From a checkpoint of a small transformer trained on Wikipedia.
Architecture: LayerNorm before each block, biases, tied embeddings.
Each number is 128 + 24 x the weight over its row's rms, rounded and kept within 0 to 255. Layers, rows and columns count from 0. Numbers have three digits each. The size before them is the row's rms in percent of the matrix's.

# layer 5 attention value, 96x96, rms 0.262, rows 4-44, columns 0-95
074:100110143154198156177129094132128158118155126128154070141140133106157126122116134148118118166096124117102093110164080091114093122121115168151142129097138136107115083143162127155120146152142130126127142109089158136132153168157107142114147146105106144127168135144085113105103138123151109128
074:129117124122113094113154102110151081138090127148170131115127098108117143119131119090160104100116134134154102137106138101077105086125152153122126140120109122100129168156112114126137160147160132134121139072113130154107152196105115083103138107091080155135148127139133141099137100174101128112
079:118095129111107107137125157146100104130118100176170122102149131149117094168104166094088157130131137107119048145102127145130176099161135105175106109121123099157160091118142112141127128125146101139121110127128091138100100183128141122116133173118134126135143122135105156105142107099109135127
072:141102118163125107131131171140118137155111097086107100105164148100133129129158127177103145122121141106150137166130119146105116162160127107089053122119109153135121156104109118139160136155139146155136115112135138169136081104129183144137140091156162106121074149111150128107139142129092125125
079:132116083097097126114140113110134120138151133114164177165108129112110079094121157172137125117163137141124059157130134113125116132144144119122159149111100125110156118095075115123144097139109166153114150111127118111126143166110181136127153130082147141125149137087098110130141101148076136121
072:144122135065126154109155128125078143123118119186100146140118056107118149108096134110101149145130106157103132132120134104136117159122124132101169156124144138158103130127163152139154082139106146143080123159132139124157120148134126112112129107112141126141097069132132144105142185149168133107
080:139119149122112163128105177135146126121094117079129110124115131140144129135144089150147146156119088107119148138143167178095167095086139121135144123152157124152120125115148183145090106164148115135124074112170149125112127106117142143130171111121111138081136131128148116061147131096144150125
079:103133074143146144128167114134153174112128129094127107103137143164141123160130108131132118130137103094115159155103077116133125114149131142131094142138159131173137166142119148170123134136163163154130153179171124142122088127160083139133170074136173118100113154127129136149132137122119111160
086:121139145112132099132136097112153141177136087137110124126158171141148115129115150103120166178145166128075108133131073142139121087107146150133175153125117145099120107151083102093120142106146138134113143190138141136143095152161114158148132114094085140132143132126146152107147102138152101117
083:101139109120130119161078144101127168125091121138109090101109179088162114173123163112174132095118137106132136147139076134125140145110135129149174159147141130158130121114095141129115120140140131152146109125163087097130126119102156164095109130107158109145093132106102131123113130111084159173
077:101147135116116102102089117159117134149093139163147126124116115119114123151143141115145104108139127161148126114164110145065137113111123112120172132093144129192144101112123104153136103160188119151107156146117115085134129175100153154145157160130108176154112084104109138105146146141105121120
087:109114132131135179157122127114155156117100156109142133150119121125121143100118133138097123090125108165125148091141082172120145139126154111122083141155156151171164122148094126112076169116122169094087121136161122139113141159092086153130131095122104120169107081149104146128115148125152118115
078:207089136116126144106170095113147099074149096114147142116106133157130122112112151119138121132156130136129109116165107167132109142140158144084135069154157108103085118111093137147128132122134117123132141147137129086114121121143059107139111124120116120166168134087128136098144110140119143128
076:117122113136120096128097116117124121141141130131133159113118144140136132142132158126138126154198092112107108119105121122136079124162169137118114095108095137180098130103154154131112178148124156095116113099133132090188106156124111084124116125124140112137125126156066081169123137115092136097
082:150097135106148162107179116087095154132089135120105122098157132119166179151165099155123108147144130154121138115128121093130102111142122141117128144157117111110135153116124102090108131064145148104139143174167109102144155117133094121145110164137117139117173151140094099148107122116122139179
080:155113135130150115074137132151106108103115134046105088112139114120161159104102106109139122156155116149130115139119141135124150129135191121125184118171110148103117159106100115168117126080134129099173175129122094152133168148127121138133145111105128099146134122126134103130100143140144126099
089:099124136157074117119099161137137147121119065104121149136102135114138077138169099098144095126085113154107126167151106129129155104097109120123103128127100110181133134084149098134190135158131138106126112135153140139094135070135141127120094132146140155142113120142101104130108143110117155107
079:140116106102124080127096115114115114098107176160111119093128121125142095154143115112153080093115103129146130171144110148121165114129115110102102138141126158124155093157111106162115123145143152149187129132175148131135116108109151118150169130110137162064144138120113137112100179107143145102
074:095154144101137135097091068115154136121108122177103155106126136120146140069127162136119123144163130184132048102134140146123127115135117090140113130153150128120129157116141151124135135106201119134102141139145141105163139127127131152114138102137117144101161156120107151128165145118133128091
094:141111112122103151154098106152124098108111146140130175158123114164154092099134148097132185126190089122159123108111116075105123117162156150133173144094114130119112124139141118159152116144122116156118172121098110107144116175106112096089114121105104138163143116153115138086138125134115110120
082:118113104091158158118162144112100147140155131111130126158167152122078114138111165126154111146168106134156135133139185109088124176099145130133098107086157112128119101117154111088131106105129131155134110140134113145139142120164106115127117120108129084112078161166128126139094177116169116113
076:119130103102144114143186106108112155132160128143132110154130103091087122109165116135086123131112097173127156122104110181095130113121133133107139136135134160131108138142140164132128160133116131185152096120138104119139123134129080154171124093090127109133085163171099119150096116124158121087
077:109081145101126137134166117129156131121136110129125116145155134120109101107120155117138100159137145107130139177127106114141140093154159193169125073130135121073114137115155145130134132102062133126100171107100145125148093098166123133118137107129092142075099112112122152125156108134128108103
078:143140165152144093128110130098173103108085132131123108109112119142100127097118103101073090108104125125112135119122090131167129085092122136091116151116160104151159165111166169144145142078118135139152127133151153134142110113166142114144117141161153100128131164118167103121138121179151145104
079:130099118136137091171134118182138160121115150097154105145154108123128129114133121101118153145100141112148092193089175144104110151121181115138126081100101115120127099142130122132164124152141098137124125136111117150153128121120112120106110173105072186133103088111128119104140123105140106110
079:099128151158103123142070147131188120108178111145127153085193127162134146145124102137193115111137134115125088119100106128117102181144131138135166136100137096142091122145114122115103145137139105168155134090126115102120131176131152144141121140097104112106116108138119140144144114126129104114
071:154136086115146109150113157131126162109128145117125144149137104158139089159153159135105196089127121118133095148143086147091101125154148136144119130163112125101123164108167145115119120112101104110119140093046125148151137129130134092110128106092112135108136095129146172138122146140121103088
076:155135150081148140144142146114143121113106155118124136081137093141111131136110132104114136164155083125158157148100098074128126134133105128119146112145129134100138123122160108055139117133143115133112123197134131119126180117150100121107147091128150136126106141163074121116171129158130101173
137:140149092143108096152161068122185151133125151088153155109134132162143142134143136104132108118104107124118135128193106125091105129120100135148101107158092114103149148141130160136159110154169143120143097131123100121134146062139117085142140122116105171129128126074151113115133122106118121142
136:115155096129149103102148130094147151137124176125134143131196134084131128140135125155120144100149105149156100166124106137089108165156116098087104142114140124101139148131117148089102125137166123103146104084131169109144103151124123125117127123143119146077109129089096148148158109184150126146
120:093113163161138145124143141172102133118188165124126149122122165164105150161092105082162126141136130094104145139124123151133103124164148135137152103147112114106125129136124103138108152104145098113119093116113125150132131137113069125135105186115165113099178112109144107106086130160158136145
138:112131085098132151119160104141138138149173122128082162137124142153144152158128154134115177142099110143076101132090162142130128157109161168138115142122139152146108103099180138122109111153121100125137128089137094120109117115134098124075143152105104143143149120175142124124143170113182118120
140:155119176123189115136119124146114127103128133143139115136103082153135137124148123185127145079115110148150148131174142142125094130088143140110141115116123125154131109141135159149057099136092120102134073132156113141106147152111120120151111099141147075159115096136132161096094115142139151119
128:145131133120137094123149149136106140129122146135183113117072131146120151108140153149085107142109101152147126090138124135106150161133143103141136131098105103148077146155111088126164139153136074142125127104136119124091121146131126135161138105164130046125108111092152129165103126136088137166
137:120099129174129143135145119142162143093129121125097147085151128119139130151151133106105090135145145118143131156110122139129121154147140076105139148150103174104092163101176089127146143172090126097098121111129156135147088121176134131135143107128131165126081107189123118145118138159126145088
130:140098119146114144118156155178175126144144122143184175134145108130133116119098137094123144131121125134127125141137134116121193097121165087146116093148123120121135146123174152136135094137126085101089131099115158125163164095115150097108171097109110115163152116144122099153093118138092112131
135:195098129152120143136110121135122129111115137133149144156094161172110086129175164138133127084123116155133139109155108125109115134120126158106134137158122077119130181113083123074105138103124139106116114108116110122162119131149126108108081112119077116113183126124129111150158129142103152094
136:132048117130161142087143139105155131150112161139125096123129118180162092138120125141120094133126101121149135138112139094133142145142142133164110107142116127120133077114097169150137124168134173139128117111118112134123178134156120175103127139093156111135132132112104105084105115186134096142
120:085160139117168171124125148118164148111081121105136088105104157098072183137124135101171126141113146152139178148112124104146134113110110142127136125135131129094150142126106111127134159149124102124128141127151133211094140140154164128112118123121126147090156133133147113155143117093119093136
136:120146122181110144135145129134128191124106119151106098174137145147113115117163105123134115114149141180055121117135108125121127131117120143158131124119144109148124123136115120141095117159086112134156147170103123115116115106069135153137084176113119157148089123107116123166086111110170110123
135:120125169143108152127119138128146118149110112110116127123168113119167144158131124114113129114139114064152133110114110158185171121094140102170182129114123091123106148105139123145084109095138064149170136107139087110149131130137105149098144150115093143111109126095114089115111107145124137161
# layer 5 attention output (transposed), 96x96, rms 0.22, rows 4-43, columns 0-95
080:194112094107138143085113157119119135146105111095161148142134126111137140109180114102114157120133114121137138131099141134106126121118132130144110094138068100112120116145126151108192117116177119110131147069135103133118144112099123103153142118087153147126082088110111140146184136131135116144
076:167108154138191124110072116128092134104103137144133133115133107136102096150117124120126138153133119157088125178127131165153104159110181121133101149119153097118162161140146125153101140138121133171138127125183123166120173145139123128137114133211128126132150115135141121124134160118124157122
084:153122107150106144158124135083103137141151127111169200131118123169142089099103070138095120134118162127111150160170131101148133120105168145129115135179164156135152122135134110142128107136106124152174117128151113090136102141124121153127115148163115122116092110124149147134143137175172116114
071:114158150136188150143120061112126116116143141132134132115089137163113132115089114171160123117145093127139119086110158123121165110125147125133151107138095122103141083126114137118124127149125151139146130145093120109135159154131118110145119146167129177177154086169148131148128196144114107111
083:146139113120160103117111144130094116133125111112143119110150156122116143127148138143146099143137093114080182100131127131089130089103167097125080156124123111148147134172153111127093174106123100069158136127139108128136107111156041151139123154141118101125119123110130118111126138104168109154
080:122149116135126131154118096147150104098135139087160147139119109104133108147168156172089123117166156161113119145134105134093081143117129137152121122099129103130129111116098133100098120101156145126134183110092153110137123126134157199134125080125124143177107125073140144114108093127109158135
087:096137125099107169145149116127118139128146140163135146151088134094161116121158113148144142130112138106145138157143148103130130162151134081193143124116152121114136141138172072120118138098127140136138124144117105107150119170112158107148082121093131104151156069153146077157127133163089111122
080:107159131142105153140137150100102152154128153132102136121101148132127090118136153174160100165105130167193092148128145151087162115117122111089134156176133175102160121132118122127160143104134101121114108133123124135131163119129124110164121135097093151145112101112111127128144178106137074106
089:157109084144166103151121137143113109146149150130160134144125086109104154149094145134131107087082090151093152157151178116136131105158145144137132156149138132109175154124148095157174105119159080116120139106125143095093150117114143134133145145129103161107107128108118106135146128080136108088
082:157125146115136139121176139130136143125150124094108110159121096107107130060105111164168158121159100150128094137152172115152161114150106142124071137129090091123121163136151089092149109156122170137108152136111152146141127113121107121126118111095105103121135142119127137083118143130135063145
087:153122163119157173102141100112119119093147108122153133143184142083119135110163105120096144171123162116087137117124147148178120121122146143146122091137143163125141162152117104115136147178134126132185106123097153125127138075160132128089129096104134103136158170113136156102112115105136127115
085:127136111129116122125138130112145105172124108162123102118143152168123110133131120156094132154142105119160064140139165124109125154142117086095156130140141129132118157127141150154155084160128150160172078107094125143119104162156084156134102157063124169114158151113103157123137101126123140116
084:074098098143075074158098158084096155129157118132110101097151107096128124172125147108140119118147140170077131111084139122139123120108102097172122129083148149117150122166115111122113155130090151121118129109127114128129141092103144131120104156120121133130148120092126137172133150149119111156
082:143109083170154105137142147113087083155130158159119119142115071123121131108151101131127109143094161100124144093113119159106153146092139112150131139151139103130133094116111144139126126140148122087120154102158141167077123132124111165171111093115085130123145138110183162135135148123146086146
082:143130119119089124142134141150113144141137161139178130158139113142126098130126196157149113112149141132151125111116141105141161110118132131087151122075145119157090130173090171100130158166113118177116104137127115155077130119111113126102138105083118164133110154140121072141162113137123100135
085:104114143122119140114132115078128144103085161118177125104145129133141098149143123087173148139079102146130155109115101156137128127161063109121149106069149139148175147147128137134144152114109134165130132125100191128134104135136110146134138117139118133116149102157127140151179168114101120124
085:098123110077101167131136158094132063135136139149104131128107122093110136084108132150135165089126114112128118094107120110070134141122133086153105111163158150099101122114142132083130107130133123176137124134114119127138109134130132143107150130174101111114131132085156108110087145072119156111
082:172178148118134177131138103124100134147117122117164091145116125165093130133086133084133171125100144142138080174076079118128124117122123130180136118134116168133147149108145130103089151158133151098116076145094133125108111135135125109099114093127115095136102151130108120132128150111137132148
079:151125145141160102102144176159155133140159173158145119159123127091120094137138095131120126117137088130074167147108127150149100138175137116141117132116148149167143114115095104144137145126107138124197099121116096130080125121138165143141126069122107145143083137110131128138169130140135129158
092:134108128167107136078097094138124147102083163109129148102124104079154142152138106115098110149138136155100149136107150129156130163113139125139078182146113125168169107149109166099162090112115099121145154115136149124119157115109093158140096107131142126100135145110111151126097121096165131151
084:128164131122097102170119125093173073138120107144126122099136090118119161099176104175110118159067118151123148113146116108143121100127132119106145117135090126130092110126092157141121123148084141100112132110120133164130129137136112162122099154130131103163116109108090090158156092105095150143
081:125106083134129159112114119131178132156140091129154091137090134167099133133139147115134156115102130097140136086126166105093101157101146139100153112127145116125082097146169132134142159113131175082144161108103146151091113130108158126127090115159093124136150107120105127151143120121077096117
078:103142106093174117152079167114139082148139103138132145094102132135157137137135135091132185106094109159112183154146131106132145111084125102086103158109080139126159102081088106128106142113142111115139126122107127129117161128081106141135131148127139126137130134093130108143119146165114126155
082:085121140151145161158181177181091126133192136116127096152120119140125119165107109119160144126122131121176125139132117128095099170170137139105144107097118166096155100115118132121113132142106128153128140123184126136149143160133112097100135118126118140135106103145161150139148148091140172129
079:139117150113110130087066136109105086122178106178162159111103109134108144149090144158125125145130129123120157116185143109163083129101149162180129135121138120112158104114118133138133126092121107145118126103091111159145121147117115108158133147139123077108157108148105148133126160156104155126
077:145096098097167114086093109099123118158125133156101142145081131103122106119172112095146116127138140138108116141143120135165138108168139140093140138116131101118177144139133139157147118095114119070150147118130123180155164077112109150094171142136110131139100124152152154169092115147131134115
082:158144077138129117140138092105124108155098146172161108049145149115170139088118127103146137126146148106143135153113133102137153151093134148118107121127099143144153159097122102118124123112105132156099164162129164156107094116124132144171113169135152146134109112144115148122123163123178168121
077:164131091147127164125111139165100113139129131115121128155118172146155143151115145164097088162114180173138123090146142142137156115139105095150103146096107114151109153112106141132107153118133134143160090105092149141121115145066125128144133117109124118137140133106103073155076136088154142118
121:147126098131101137097117186129110145108133135099104097112127121159140109123117132168143131141096129164153135160133124112152111130100095115132121132112147127140104174120132076154087105094175171174136132198153153123150152129108128134159101110100139134143133118119152133154092093144094110149
134:128134116119124161137122152089079115129103119135093149108126095170106116102075130128139153137121137148148087169110147134147180109097137155136132088172116174115135118106118138098118102129122139138082146128134132086109133080102126118102127137120189121122133095175151126130114170159116135113
118:153098105157105162143125128083145094123123146142135158120180102101110094130144163111136130130096087087121158122089158153140143147136124131172159168111158113135105150135143131135092149152126112142178135115136120127113124134143131143138157154120133100172145166142093080123116167145120074145
132:133138154138107095174104137116134124176146158089168160123141148149110122139163134154132114134167120152117119073125142117127128126098167110131116134185133107123112098144126160160154100088142180133150170147120105114095142118134127137125112131148112156154142121125159094118088128065129096144
129:089165141186144133129132140129116162142132117119108138114129160106138166128142140044102162150122126093135151116159137134134115151106131149115121127145119135104112121144121089147114112132126140099129143132097135146113134079157170140100148112107134125122209154099105138142113100099110180150
125:102111148133194153127164069115111131115104111101122117158163139107114101124136097113161086129132101119122092114134136160151127156104152154116116134150120137102160101106121122154141110147116125149137102167160122099140187127103170148120127109162156108141096155125074152116115089133122156129
131:157137134132162096105129100136102136137113103125115147152147071135139121148109151158108145102180152107081115115098089169132101164160124095127149105140110114158115152182075133134103093129125105150133170126125125099126124084113129173140084137135140143146114116133144164165113144126114110120
130:131089121136132130063131119112134158125129128090125134113146183117109112102106152153069089148193167083100113111114095110130111130135157130161117143060165153110102113109089134119124143119104153129108120135149143105112128146136109147121159158079107148127135133140124139138107139113146116128
120:120166102134113077134126119146141085164104143106110116090145126121109137083125163126149113137083116125169125091141118171129124134120143152126144159093117167097116163163125152100141091117113098160057147149145170163134127130138133155096132126116162108145109130106132134125119125150158152091
127:127166130147141089172111183154139126126137107161129144098153162129153076140069076115134137142168119104144151125116143150141166107096080144106115113125146133127125102101124114119110116181123103131140095133112118118091117116112097158150170145121158123145093111110112157130108113112129139165
117:142120154126121164119136141161092086108143115144155107127124103125123107128129138088145115140141136114137158163098143152164107118146128114179128114129082118142153128141144171082154133103149095157135140113103165107159168105126089137084129127119076136095120170132133150072118079133132126154
133:136074155112126153159132160147170085153148104105119120107140149170119137125120118111104173143114114110130177100181132146141125133123087093146147127154139135100098116101092145132125106091153125120092133110168111131182167141111155142119167154175112136093139115134126142153157122143119119123
# layer 5 attention query, 96x96, rms 0.201, rows 32-63, columns 0-95
117:132136121100133152127144103113135149157154157130114119112137141099177165112090117136168137161112098106128104107164150138112137141126098114153106182125152148121118089112130160099083154108142134132132110144085167083135119105082153137146115151176106128097167153116108133107088150126141161155
121:105146168115159110164147155148115170106083163153096133161135125136115133157117112110118105155107120172136110082151146156118174091156142121100091116125120161120127127137097099161094085102114110156079135123089098161157129148165129129117121130113138122085111150123106118147108121119117123156
127:104147146168088137101155154117103110136127177149156146113089154159110151125143097116111086144166140135126107151137152102111133065118145109129137104157144097106090112130159110119099135122116089138137126184127131154120122110118122131110081131144146152135138116089133169157131116159179104158
123:099092140095173124063138124098099111090180132131107166131159151145121102137136088111113132124143139130098088119117112092117127143147134140139108174157154152143108137152137099111105140092153119097122154135096135134133167132091137128146079160114144104101119101148133084098156129135148134153
123:125101132139116142086117132193111114133159120150081091161166095154171145074134132121146118111157086145136169166111135145162102106120133154130104141120141081150144120166103150162127113147169108115113096160120129095157112132139120087106145130149139108147129140117138135121122174140122108113
120:105155120110138180129114159091130131082124101134156148084137128110154156107071151118151081159112150095107129167142172101125143146111073130107115129094152123141152182121111145155143146113109155129130133112125112114134109190128172130127152148150115113139096147117135142121132136152125096113
115:140108105115118084073156117146143129146098187105170157090133147115116155130101130120171122159133128122155119095117091168147138140134134159117108125164098120075146111119100173116173133125110128105115136186113138123095137146109160137128110143121115140126103096141128106075128138118144103115
119:154166170173098125128152120129093142135114142150123104194099122108122150111093137166176134127177125143151132117100114128160121111129075099137151116139106125159111114137119154131149122111154125143112128067156157111128099133133089139151097117112137166126078125151126080145118131126108124155
126:109114133117161139096165152147116112106136152119137107118129174152095160129090178125150151120105144162143162152144076093128105163146128123117164094160135154121172137087130107116157150166140102139141113103146142113134074101123121106141125133135196127119143112155140141159113111146114137160
112:180150133154166153109135181151111112166144106160122138119143132154118133136086123097135119178101122134119118151129164130105108106143122110140070100095146125146126104131111150117124088080174175131111171139146138134127128157092156132150100114106115129120113107153165167140090124151136134148
112:135133105133109157130134127148123123101138137121143136088163135130158074149110113150125144158117095157132127116147159130110126126116173160082146139174140089167134089113140106156108136133103135087099135052154129131140146106143136133170127101106143134108166085124140098150139141174110089121
120:152090126177112105141088096142107142107131116137170139072148140165144088124113091157137139111164128126099124142157099146112154084171107115141136128125126129146137127125162142107129135091138119154124112149117190138142130137108079115157121117120091108120115150105130158143101139101064120107
122:134113135103106158130115092120137155159137124112119128109148135147092148121111124143144124130151116143088122150155113159097092154117099136121119141104116153111151106185095107107105140136127131121163047107103112084095117116099144105142102169149169185107117106126167127150112085109133121131
116:131094128125144107132156100133156187127101120166141148101095118112113133144123138127132129155163110109110098130120168119100142135081138135141094115126112130124117174136114102127148135135113085119109159135167087097107144064156107088107133156130135112105086133138149175101093142143144097171
124:176143082132116119168125094112170130156129103131129094168126163118117122124109090101128097107107120168088105148097136146116113129107125138099148104129146155137169109169132154139149161089080116124103151093135138151174124147138120107101104154129150134112151129089131127127148132112176147088
122:167109120123168104077136130091149125147131113138099105127122132125165115114123099124141138127119120105159095157138100118165190104119133142150132120119083147173114105141123138140102124167077128115142080108138119141160126116125140102149084115127101163076152183159115138136147157127131109157
139:193138100113125109101100130125164134138171136124144122085081102123117136145139159095088125154130128129162116138140125109093140122159117122129117135087138102127095122144123098156132113148111096092170143096124138069146107125159111129198107104129149103132097144079137122126127145151123163120
117:148091129097086146115150113125121152122131120159121111116171149117137105151146122139070130103128102147161119143157162137101138141084107143137173120122110135173128138079119130091136098127155112094134116136099136158084138182165133165135148153134120133146100126152142157130171081161117114149
125:130162114111118124091157114130158095159129094110113144131120156092145096218120110175136095144107094146091107137136108113139114097129111109147156093109116125115135151121143135180073123132142084155129093123148144150137113140075132149084142140136119167123138111128138136123135153127126146133
116:156116120152142104127121118119105134097114138144104114117129122080130137127090136141085112120123123099158156117085134099135084156082149096117129166134117141122129068130159116161125083141134164180159114134113198144102113139099161133126100156123146120109089139126106138130129098083132107148
125:148177130124124136081087139141186119105159126118125132127128121112130125124126120141112124096139137098143092112131125113094122149094101151113105103149142110175136142145110155167122166126122112118113149108080148162145154092120080153124120172113156077159165154166109110128102076141123131121
128:131082125115135152145130135136139134124119173098118150118117111123173096145158158148122140105165139127129114163110126131102111133118103134112070057163146118085143105112136092178150170127149160113106131165130162150161119160123153127142126116142160165101116168133142105160158131130152120110
127:164137100110123144121152113138117124064124136117125112173121157149141137129145151130142173157106138078115111113141142108122116117108148115118110137144131123129135087121124157120102140123116126156129125174132114084114176088166185156113164102086128089094136133160176152155167156112142116113
119:134110125123102124122136117102103114166146106154104092130137138097090136104130106142116109177130132130140146125100101147091173122103140095115101070170112134140078093124120111122144150145123132129126129142170155097117101157140107104147149128097153086136153147125126103099050091115143103130
125:176162123126126138131097135099112145117124114131128140137102129158158118184111105109137140150138130145136129160074096137158098079122129119104155142139158157101118104113164084104159135110104161090120104146081097127114177107143104092147177171134111123132143115107137126080131125130133151131
112:112141141121110106114153140096109134116123145142170099121166135124120088104111141152137149173149146095131105137118084158138158116131139101147114102139125088084127130115139142114112130129122157114167162088113088107140102118106130138083148127168143081135134105132099128195144181112165162110
121:107124080132155124160131162105215183088124168146130117165122132093114118117145112092106127110134110135119107150125127142140126098127106103107128111103153140120135145101159131072098107099134112112122138100132144065111144140138121101141105143100089094146162137126154110142122115097118137142
118:139122148128147148149090078121145119110126129118164113154130127118161142096118094115166145151148136129153113152127120104191165125150139119096134111152152131128129143114158103152105071141140127110123126092129149103154134096114172162143153121149163107139146111116143137088139068173177100146
121:147134151129127093129133142142109167168143113093103125116088135152169168112100114085148148121127153091138096129136158117109139122128117106070115143153150132126170146111123139113144123134129111135144123148159128149144161159115105193125133073187138136131141138151126104121168080106091106142
118:102135102123131150108145096108115115147086108156112130116091099170154123157200154132149160127143126118144110090134105112126118135100141101175103117127100181102145183114130107113150115123172139108112145095120091107147162154114101129126091151166103144088120126132126104116115103144116146128
119:117118104130128108116161108146074108134145159102136156112139140142115110154109111109139124100132148092128135081114168133141089130083140160171099099096173169126133155149131147123135133156095134104110094098096125096155111126162146161096125097101111145138141126056122093135106132139111138140
123:079105160143140068117200134126175132127128132131156135139109142141142104118102116127118121151121117155139114160123089148117073129078153102091142186104129119160133155109124148160129147169145129122136155125123165102145125109137128128167140131118137093127101134084114092118125131099138101109
# layer 5 attention key, 96x96, rms 0.217, rows 32-63, columns 0-95
129:164116110131107180104136106120139137122114149157123161118115145157103145098113174113149160136140104130120145160132131126129118155101103095131099175088102113171139118067130094143102141111115119154105161159103154127168102101094127174161140147153100137097155116139092130125097127108112126102
136:148146140100074095161101111150157099122182146109106129116108091155097121099131116132145128150099140129086132131124171157129176102108169100136102145147114137100136144096105117142118098156136156146121094096086118139136129172126128102148106158123122115108139114137095132133143146121121097194
139:130137116100103140147115139149110094135151194148109139141086166118194127103136093140115099153133121123126133142134105127133140108076108092139090144130126147098114153143124134124133172078128117128183135115109117135136086113173112132133103101113148141151120111145140204126137111148126106149
135:147117113069109159104131112097132147116110159119119109167144139135108105115141115118126131143137178090093192135137095112123148124158180122111110158140120127160137139163129113158128154147169131103106136183160146140161139102121133104135078156112117115151112092119114108150154105155092125146
130:113116139118163178118114157174115109139186117134151109133149106098139136101166131140142110119158144092166137114091127117110090074121109120108167142116098153141156096100136087144125129150126111127119134139098086103130153074119098099116127098170106127140117178136166128145123136142126108145
127:112122134132085128116148118115109141106125069098153203102107164125115143117121159150101091119106123110142149153155114120140128121106120115108135119125152193149135114138102155136127126115096127105111157118125124104181094147142139125121124162141073101115131167139110137127129144183186112135
125:140074092147135120092113108182138148132130184128126148128119131095141143118162126107175142136147136084128112100111080117192150131087099132125142087145135133118124106154125089110120095153123104125116167165141122137115100172163139140130130128162121109144109084146139139116120123094127112102
126:154105176126116121164164169161106161109162167110121134174115101113062120144114162150175151106138072126146095140131144135114109119112087149145118117127100133126105110144154162093117118113111185149106132113155117134124147137098109109142148124115129139144133100141137124144178108129095137138
130:109121133102138135127142179167117138167141100130135076116112158111144165139090142121104134105161132124139108148183142150144127103095172175134119098132136125103149149123139108120132116147120149126135149152156122115148085126115111090126141130104164085106142083168135130097145083125096183117
125:173148153147140144095102146178120106115129129111155169108118141127112092141150102127063120128128143101140116186125115147147138130083130096123109155136096171118106156113098147154157101105125161149097163140172097130131152136090160125140111123140148129136159091131149129156098131135154110160
118:136177094139139139154144110090116155154114129133112139093134124113127138139113085150089096139148140130114108091125147167139120109108113164141174125100144124130186111100071114125125156140140143093097139125145136136131158081128145143175105125087139114124121083148145143184138123169097119131
133:173113098135161137137139114095081130128144103136118131113121141094090073112106183123125106152134168179135112139106120160136133116116108139144142170157102102151132146146164158129110128083118089129115069128094108129134130134136083171131103084167150122116130135105130134114114128136101107126
130:106063103097138170118102124173103155157115083140161125116110160145081132142112164144134142135155084099153103110141130137153137140116133079109110159093131117117131121133137154156113170130096122092149100155127132119152151137156146101099113169133187141132136128126122108149158119109108151123
120:136083133156163064116120132127151118110115112123133133112092114109111115114141103154139129123137092117097151133148156134129153109090179127102068141135140086158129131162125104137111173101127151071174149105114118140126115107147116128156164133113114173136141139144154132097092133151161111161
129:149125091136161095129129125130119124136114095123137132109145152175151187111160107091151090123072074142117104127071145134103125127110101110171139132138125152134169120138166129154107149130162116106134128114158138087118168128136131089131129153135163155140099114132060110133132133124136123129
131:121149142131154119127170126083121137122150104147151094148122125147122154134158141070130151116132136094135132102110110113170144132125080156148107141126079104160093140071117106140129163159118108105113104159106155133142090155095106116135129131087133160143178129135156157133176133140155096140
137:153109081154107127125116185132120128136135124100150103125104139107144174166168151157099156125138167156112121141107118133098165124171112130115149139049126098125143126106098132143113135115147157072124146113121092142100085142110107159166127131080140127122156121136117124126106130105153109131
124:120186133144123153116137051141156153119122131110110129122130194107125129140092121143108127140124155122158116111150151126135166120116164159080121119089102124185132101107149140085107138112148151103123115126122146145120141166131084096104134115135142132133057120132150121145123139159151133120
135:135142132092164114137140088127115085118128138157183148128114172153140129188174130172150119142086112128145132093104142145116114125102120085119138125122151106127138149142083114117102123127085115177120108143144159132144121159082101108132104123083152129171121120148133131094157114116120121095
127:166113130147091142151137147128102171125128140140126116126142154116106108165110111124153112126110109098117091107128128083202092131123122157110106154152137146125157145114115090151132111130160113125148138122126187139079112115107140068128114116134127097105143165096090149126109139110103080098
135:134196134098141093114108103157133116117078144113126137171134134144124150123140188122079110138158118126107111145103141152119126101123100154097151118151131107154126134161141151144163130164127130096162115136139164144112161111097122136117151147135098111120128146171069123128098112186109113138
134:126137123097132119151124136151098157108126120106141151174124124144172115106099161163142140089085148117132125183104119133141129110117126152154123122116132072073134138117140100138137155158117092085116137141138150114078144184150125124136078143121096151136124159123149140153086111157140166124
136:152132095119149129165164127159141117098145131104142155130104106141114129118131063115090198159127135122147154128144143109173104147138112127158142082149165109143152126121104065118126182108135168136139122142113144100133138110118129140083138115128125143079129125163136122128083144136110104119
132:156139169126146131150143140126139129136111124131075136099143157115090151059169107181143121142137149131136062125128147095114128116104133132135147120158126147141108134136167140156097137164139163096143137143147104102103098156150110145156139125085117149161188130105150115132096129100123146122
129:131135126143159135130107154142144138113091104151107147153098152137122155133121104164145146120115131141128113134104077128096181166125141111177131100132119129127109120122142080126136171080149136131101066128102108166133160105164178098159142139150096114149127095102098133134143126147122131076
127:131144156118142167120130138101093144081144133136164122094125123156124122094133110141118143147095093084143145145109124163145111109145088143137143062148129134098131139162101154141124092136134142107134150100118125154148097087158115154121141157150115133119106110143102155109139151049101173121
135:102158147141104102119139148104179107103126119148067120150088163145116101107172164124124116137151131114141135180140160184146119158155131140175155138108137140148169134133125101148116090084123151102129129142119146072117122133152140128124125111161169150163142121118097114136156131125129105136
132:126111159119113144112104105115129133110138105145105173136120139099131169112145080138121135153170107145109176126126123120160140110187110175126119103106113118132144177112155109157148104125113160147112099100146123088126124092141118132136110140120132094117154150132096153153175075149165143084
129:135127101139111107134120112158108165159135115138084147164093143173136107133133091101132141151109169106171103142133134092114133138150072117090124127120169112111112105137178116125131088140151115108161105108180089133158124137083101136100127135165107119100124121128100148136157121167142105142
129:110121123104123136112169150200153110097078108130125087118137101133134124162124143140162126144127170062141137110107131139108134153123154108137135127157128115131140150156142134092151096105139152117133124101156167108135118133105076153177126180123121152101116148110146187118127131134150124112
116:094116119107119144122129111143090162111137123096112130118143079152116138144144133108134089129141177137083112090119121183124126127078117111171112126097185117153129110138107114067094143171090120121120121108140146114173143105139137148158119106146110103121132141114120150090167127145141144163
127:130136093146141092133136120127111137135138112145120113144117124160085135166114146169149134130152141095115151142117103125112092089113130202106132143158107134128150115114124118130059122147154135119138167100125135139117098105143165137134098089156091105157088146101116105065149078129134122127